{"d_model": 384, "grad_clip": 1.0, "batch_tokens": 65536}
Each number is 200 + 30 x the weight over its row's rms, rounded and kept within 0 to 999. Layers, rows and columns count from 0. The size before them is the row's rms in percent of the matrix's.

# o: layer 3 attention output (transposed), 384x384, rms 0.0342, rows 210-234, columns 320-383
# v: layer 3 attention value, 384x384, rms 0.0364, rows 211-234, columns 320-383
o210,109,194,238,175,163,180,174,143,178,144,210,192,216,165,251,161,192,184,204,260,204,206,178,201,202,185,241,162,235,165,215,230,160,226,168,192,208,134,192,202,180,188,283,209,162,189,207,226,215,230,143,173,212,219,182,166,194,202,245,231,273,161,217,164,163
v211,094,190,265,185,169,220,188,148,202,200,205,195,211,169,244,254,234,149,180,166,230,218,189,172,193,178,236,183,193,164,175,212,173,233,182,219,168,189,154,200,197,166,166,148,204,206,215,160,178,209,217,164,209,251,214,221,172,192,185,166,215,236,157,238,229
o211,097,199,191,212,202,192,201,202,177,137,220,151,186,210,210,199,232,191,232,210,156,216,228,185,196,223,131,179,195,152,195,233,245,202,203,210,213,179,185,168,145,240,170,170,185,166,278,197,242,188,195,239,188,207,200,203,199,183,243,226,201,193,189,176,278
v212,103,215,266,188,178,228,159,248,170,240,195,167,197,218,187,232,188,184,219,213,236,233,217,205,173,163,205,183,224,151,204,220,224,147,245,248,249,189,183,267,218,194,249,194,155,179,258,205,242,234,151,242,212,207,217,216,223,196,211,239,217,196,243,247,113
o212,100,188,176,175,219,256,168,204,157,197,158,193,174,227,237,199,155,176,198,219,222,178,246,250,230,251,167,165,254,249,176,198,210,209,234,154,192,243,203,220,209,222,228,197,254,189,258,245,188,171,205,176,185,207,211,258,156,217,192,174,182,212,222,216,205
v213,092,174,158,192,194,196,169,207,186,194,189,183,147,177,230,200,164,238,182,174,169,231,191,192,219,176,189,170,241,205,212,246,178,178,194,176,221,198,160,245,208,193,214,228,247,242,146,247,254,213,94,193,191,251,176,165,236,187,201,175,201,187,152,220,209
o213,100,189,225,224,221,200,214,185,249,178,252,135,218,242,208,185,229,216,190,208,228,193,203,202,171,172,196,221,231,195,211,230,226,206,219,189,225,216,177,216,223,201,189,185,222,185,177,177,207,230,221,152,178,199,200,164,177,163,220,195,185,199,147,199,178
v214,106,185,176,180,209,187,183,209,169,247,180,202,142,191,195,151,229,223,215,230,140,160,161,202,223,190,187,223,200,172,199,251,206,175,222,224,208,174,162,163,234,105,193,224,141,155,197,180,207,249,228,193,194,152,232,181,190,203,253,228,184,244,210,155,207
o214,100,223,225,199,188,160,190,223,226,170,191,237,218,201,186,246,219,220,210,228,207,216,220,215,136,217,167,206,241,172,193,152,194,176,189,180,224,193,167,232,209,202,215,225,180,187,205,149,192,209,155,253,199,147,185,223,241,175,171,203,229,236,177,163,215
v215,095,181,201,165,224,175,223,193,185,231,242,168,206,218,186,244,178,215,156,240,227,228,240,212,225,178,137,200,213,221,207,264,182,195,154,214,234,225,205,257,184,155,247,221,213,195,231,192,194,180,173,178,196,235,206,112,166,205,195,212,178,176,176,245,146
o215,096,200,191,197,233,205,255,129,193,195,215,152,144,210,209,188,181,210,207,143,235,159,175,167,217,210,209,141,154,136,205,206,228,236,231,182,219,227,285,201,216,182,229,227,157,203,238,259,160,172,219,181,185,181,161,188,186,239,241,225,198,235,195,185,187
v216,098,236,274,170,159,236,218,217,216,188,229,181,213,201,220,249,201,166,180,199,252,220,205,178,197,198,204,182,184,208,198,201,197,134,250,227,230,183,139,218,225,242,233,154,207,239,242,214,218,216,195,176,234,216,213,238,199,219,163,181,192,195,226,222,223
o216,097,181,170,185,219,203,176,212,160,226,167,183,196,230,265,208,211,181,282,160,276,167,152,193,224,191,175,193,222,213,123,182,217,244,187,189,226,141,184,194,202,147,232,204,154,217,216,223,190,174,244,141,203,205,225,205,215,180,186,191,177,210,246,252,221
v217,098,223,209,212,239,221,214,169,192,200,209,211,236,180,203,188,181,181,187,191,138,202,219,198,179,244,206,178,202,175,183,281,198,180,143,206,185,201,196,273,234,238,199,197,209,226,165,156,225,238,176,190,221,201,122,231,212,189,213,237,223,177,161,236,167
o217,095,160,238,232,234,224,218,207,203,225,201,134,170,206,243,167,235,188,215,200,142,211,160,220,210,216,223,269,190,195,175,225,221,200,219,186,208,213,167,234,171,231,172,208,196,183,153,203,230,182,211,172,209,208,150,235,231,196,224,140,176,197,233,177,188
v218,094,170,214,202,220,192,183,220,219,193,208,182,170,205,220,238,182,209,195,221,232,213,206,127,200,164,142,165,208,187,185,211,181,161,253,240,236,209,177,205,194,201,148,245,265,168,147,215,166,201,241,200,196,223,263,164,169,214,183,180,192,182,175,225,197
o218,095,202,193,209,205,164,198,143,216,204,252,195,173,204,161,224,234,149,200,201,247,182,186,163,217,186,279,185,204,190,205,215,222,200,160,244,206,197,209,205,190,219,173,213,226,220,149,180,228,190,218,199,227,150,231,195,185,166,198,203,211,134,166,190,203
v219,096,190,258,223,210,159,214,205,157,217,234,189,220,236,194,167,182,187,236,218,221,234,186,214,183,186,182,245,223,196,163,241,213,218,145,177,196,254,241,159,228,258,253,227,147,174,254,160,166,172,191,227,189,214,161,198,135,207,240,197,205,195,240,192,177
o219,097,219,183,169,259,176,214,238,195,204,185,195,187,208,187,201,230,176,205,203,215,212,182,225,181,209,184,190,184,210,204,200,196,222,187,203,172,239,161,181,194,226,236,166,174,198,245,176,192,171,204,183,236,187,191,246,224,219,145,245,211,247,248,223,194
v220,096,222,191,166,230,205,209,182,222,227,213,206,223,185,218,160,185,214,198,170,198,161,212,236,229,224,269,194,203,238,191,214,232,187,202,222,206,198,206,231,222,236,272,197,198,239,220,159,244,240,172,158,238,152,196,129,221,196,176,208,194,212,206,203,232
o220,091,205,162,253,236,201,252,258,176,249,207,191,156,243,197,164,170,172,205,176,147,198,222,178,192,204,202,190,194,200,196,186,208,267,206,210,165,179,225,238,156,252,231,170,241,250,254,169,238,237,213,198,170,212,193,257,216,177,212,194,252,218,185,220,223
v221,104,204,205,126,216,165,183,187,181,177,234,172,195,154,220,210,115,213,173,196,214,201,150,232,226,190,207,213,165,167,195,242,194,167,210,175,198,154,201,197,200,179,128,153,165,238,236,255,163,174,161,239,198,263,249,172,208,159,197,215,175,197,217,204,156
o221,095,201,202,240,145,208,220,196,217,194,210,187,168,194,239,240,176,185,187,193,198,246,178,224,193,178,213,209,210,253,233,172,194,179,171,218,176,213,232,254,274,161,219,234,213,205,258,155,169,186,255,173,211,213,189,164,187,223,200,171,240,174,194,227,194
v222,095,195,247,205,184,203,191,186,194,206,222,273,256,249,225,195,232,213,200,206,165,189,217,177,174,196,182,167,196,197,234,225,213,211,219,183,200,192,168,200,218,203,185,214,225,265,204,183,198,143,242,200,157,163,276,222,189,181,216,155,196,184,187,236,201
o222,097,217,197,191,204,174,210,218,251,192,207,205,282,183,179,237,176,219,164,213,204,192,170,184,193,202,209,232,168,224,202,226,193,227,138,180,174,185,173,155,132,217,279,211,251,168,201,184,212,241,184,226,192,204,212,170,267,213,181,199,246,259,167,160,188
v223,098,222,280,183,195,237,218,232,183,230,187,154,193,232,135,179,195,239,204,213,197,160,219,174,167,176,184,173,177,214,205,224,186,131,248,183,177,143,166,248,218,204,192,234,161,192,191,185,183,179,192,207,194,149,232,183,233,197,181,205,144,179,218,219,190
o223,093,202,217,208,175,204,215,212,258,177,210,261,185,191,179,174,229,140,182,158,174,244,180,163,248,176,186,212,200,200,210,151,216,189,217,214,212,220,183,191,190,212,227,167,193,207,210,239,226,146,197,235,158,222,215,198,167,261,238,183,200,162,173,221,219
v224,106,166,163,208,213,188,243,189,199,218,173,222,168,108,195,180,197,262,221,193,186,207,238,207,226,230,209,232,177,166,178,204,156,193,177,238,204,202,153,165,254,207,186,230,189,189,282,205,188,208,234,177,247,218,227,158,210,229,164,248,158,216,177,164,197
o224,103,222,180,236,210,204,202,232,214,159,218,180,144,196,167,169,170,157,182,135,221,215,193,170,218,183,178,177,162,230,186,186,265,185,203,208,224,199,196,269,184,203,215,234,241,200,215,236,145,196,173,229,219,161,191,200,154,201,239,217,186,213,118,144,135
v225,098,218,191,191,217,219,176,180,165,184,168,161,159,154,216,229,243,257,229,273,197,209,184,199,230,240,227,208,227,190,218,184,150,214,235,143,176,209,159,279,214,262,188,209,223,183,129,159,178,196,253,193,240,208,206,174,228,185,226,237,168,242,136,237,236
o225,100,202,213,195,176,192,209,213,234,174,226,161,164,205,225,160,231,172,246,196,203,190,236,159,172,196,209,187,211,172,222,246,207,248,210,290,287,193,192,254,184,204,204,155,204,200,171,258,142,182,177,221,190,226,180,183,199,197,257,169,212,171,238,204,217
v226,097,228,232,173,227,202,206,241,194,204,251,202,228,249,213,193,164,207,177,173,184,230,218,194,210,174,194,196,157,226,214,223,227,205,211,177,226,171,239,249,185,136,172,181,247,222,255,180,163,174,182,184,153,155,147,148,195,161,184,152,205,178,229,184,174
o226,098,212,235,213,244,194,221,208,217,179,174,217,213,191,242,217,200,228,151,202,204,196,232,225,143,191,201,228,157,227,233,184,138,179,176,153,117,170,211,162,227,215,183,178,229,163,169,182,203,186,205,143,179,213,219,197,209,173,217,233,213,234,184,194,230
v227,093,229,224,192,185,198,195,187,192,200,185,201,206,183,156,206,189,166,219,217,195,227,184,159,236,219,264,198,220,230,212,237,170,247,145,163,196,171,206,185,221,214,184,149,168,166,204,230,174,204,232,210,193,179,199,190,153,189,200,186,196,206,188,150,169
o227,097,197,229,228,202,247,199,224,193,151,215,211,218,183,224,228,226,235,145,231,127,271,207,221,204,195,202,234,258,193,212,234,191,190,162,160,139,183,157,211,192,192,145,214,171,206,141,215,219,213,215,181,180,173,165,226,179,245,232,169,173,200,222,210,189
v228,106,168,181,231,163,231,205,215,187,187,227,191,234,238,197,200,285,183,237,240,140,170,182,145,195,201,204,176,236,182,172,222,238,246,225,206,196,163,155,175,132,221,204,197,169,238,169,210,234,201,198,164,147,209,203,225,220,209,228,206,203,177,277,157,215
o228,101,149,190,183,197,177,181,220,190,140,154,238,241,182,162,145,224,210,265,227,272,214,138,189,214,198,253,235,203,202,206,240,236,180,207,160,200,221,250,203,169,276,164,192,239,227,194,220,230,233,198,230,175,183,143,164,232,140,151,177,166,185,184,164,228
v229,098,188,189,218,179,183,197,215,200,196,166,207,196,153,200,240,224,217,222,209,200,216,175,189,210,200,162,186,226,205,193,190,245,203,158,180,205,242,171,173,220,191,290,174,193,168,179,226,198,144,155,166,199,193,142,230,205,225,194,151,187,199,210,131,129
o229,099,206,233,225,211,190,181,124,243,221,186,234,131,157,242,240,203,137,190,178,228,202,186,215,172,195,213,157,231,229,212,227,195,201,210,131,207,205,163,195,169,250,215,223,197,221,167,203,179,137,198,244,206,220,187,210,146,183,238,193,236,183,234,248,162
v230,104,219,189,163,196,186,175,189,177,207,215,218,222,223,165,171,181,222,250,237,216,168,211,263,264,197,192,185,216,202,198,207,129,197,243,216,191,163,272,209,231,164,147,233,226,199,198,240,205,234,134,174,226,217,183,194,201,201,210,168,192,178,185,217,259
o230,105,173,212,173,192,196,180,234,211,239,168,149,186,237,206,198,180,172,217,194,204,136,211,159,203,200,201,199,187,208,200,204,148,189,187,210,191,194,251,254,194,203,189,260,167,207,169,216,206,159,224,183,169,185,204,129,205,186,210,169,208,179,176,225,202
v231,091,223,211,182,176,220,211,176,226,202,173,156,227,197,189,167,211,243,242,195,201,207,180,206,169,238,174,163,170,145,218,201,210,197,221,138,201,141,185,226,213,188,158,168,242,229,203,170,177,261,204,178,173,252,228,244,182,186,218,142,187,195,187,223,228
o231,099,181,161,180,179,214,169,206,232,189,215,160,167,179,151,185,227,189,175,138,155,176,157,173,209,187,243,190,253,181,205,201,205,181,187,191,255,192,219,206,170,189,147,218,222,160,209,205,155,196,189,184,222,128,153,234,214,235,207,191,190,173,200,177,194
v232,097,231,153,200,184,170,188,199,177,201,199,209,197,230,234,238,243,195,217,181,206,193,215,239,208,203,222,181,212,263,210,216,207,198,233,163,168,199,195,182,177,292,150,175,201,227,201,187,152,171,162,196,197,207,209,226,178,154,198,219,179,239,135,205,208
o232,097,192,190,224,193,203,206,228,152,248,232,144,279,177,190,214,159,248,216,231,184,141,191,182,199,191,244,252,194,208,190,244,166,194,226,259,177,226,172,239,228,210,218,163,216,179,218,171,194,237,212,206,209,205,187,123,246,164,219,169,234,216,213,210,182
v233,099,240,197,207,198,232,216,167,209,169,248,228,157,201,207,186,201,235,217,210,204,146,167,242,181,206,222,172,197,207,183,180,186,235,229,185,241,199,185,140,229,206,175,131,226,187,232,240,202,191,207,240,182,139,197,192,199,209,181,166,183,214,219,172,152
o233,099,220,199,200,174,168,143,232,215,166,221,215,213,212,135,222,237,240,187,238,248,230,239,180,225,209,240,260,212,261,202,203,188,195,156,151,183,245,165,199,173,180,239,259,200,229,183,146,245,210,216,213,212,215,211,233,171,198,209,254,195,226,201,245,168
v234,097,164,200,179,190,169,176,214,183,198,143,214,181,186,162,176,252,196,201,233,244,148,182,220,271,191,210,185,254,168,183,214,186,220,290,207,160,270,206,200,178,147,141,210,244,199,172,196,133,249,226,172,258,233,178,281,189,194,215,223,215,201,204,208,177
o234,093,177,169,230,203,228,202,156,184,235,259,205,250,160,226,198,193,230,204,286,185,227,228,188,248,188,187,241,195,208,228,211,226,189,159,166,248,216,233,248,190,218,222,207,226,257,218,184,229,177,208,190,230,179,157,173,185,227,164,192,198,193,180,236,223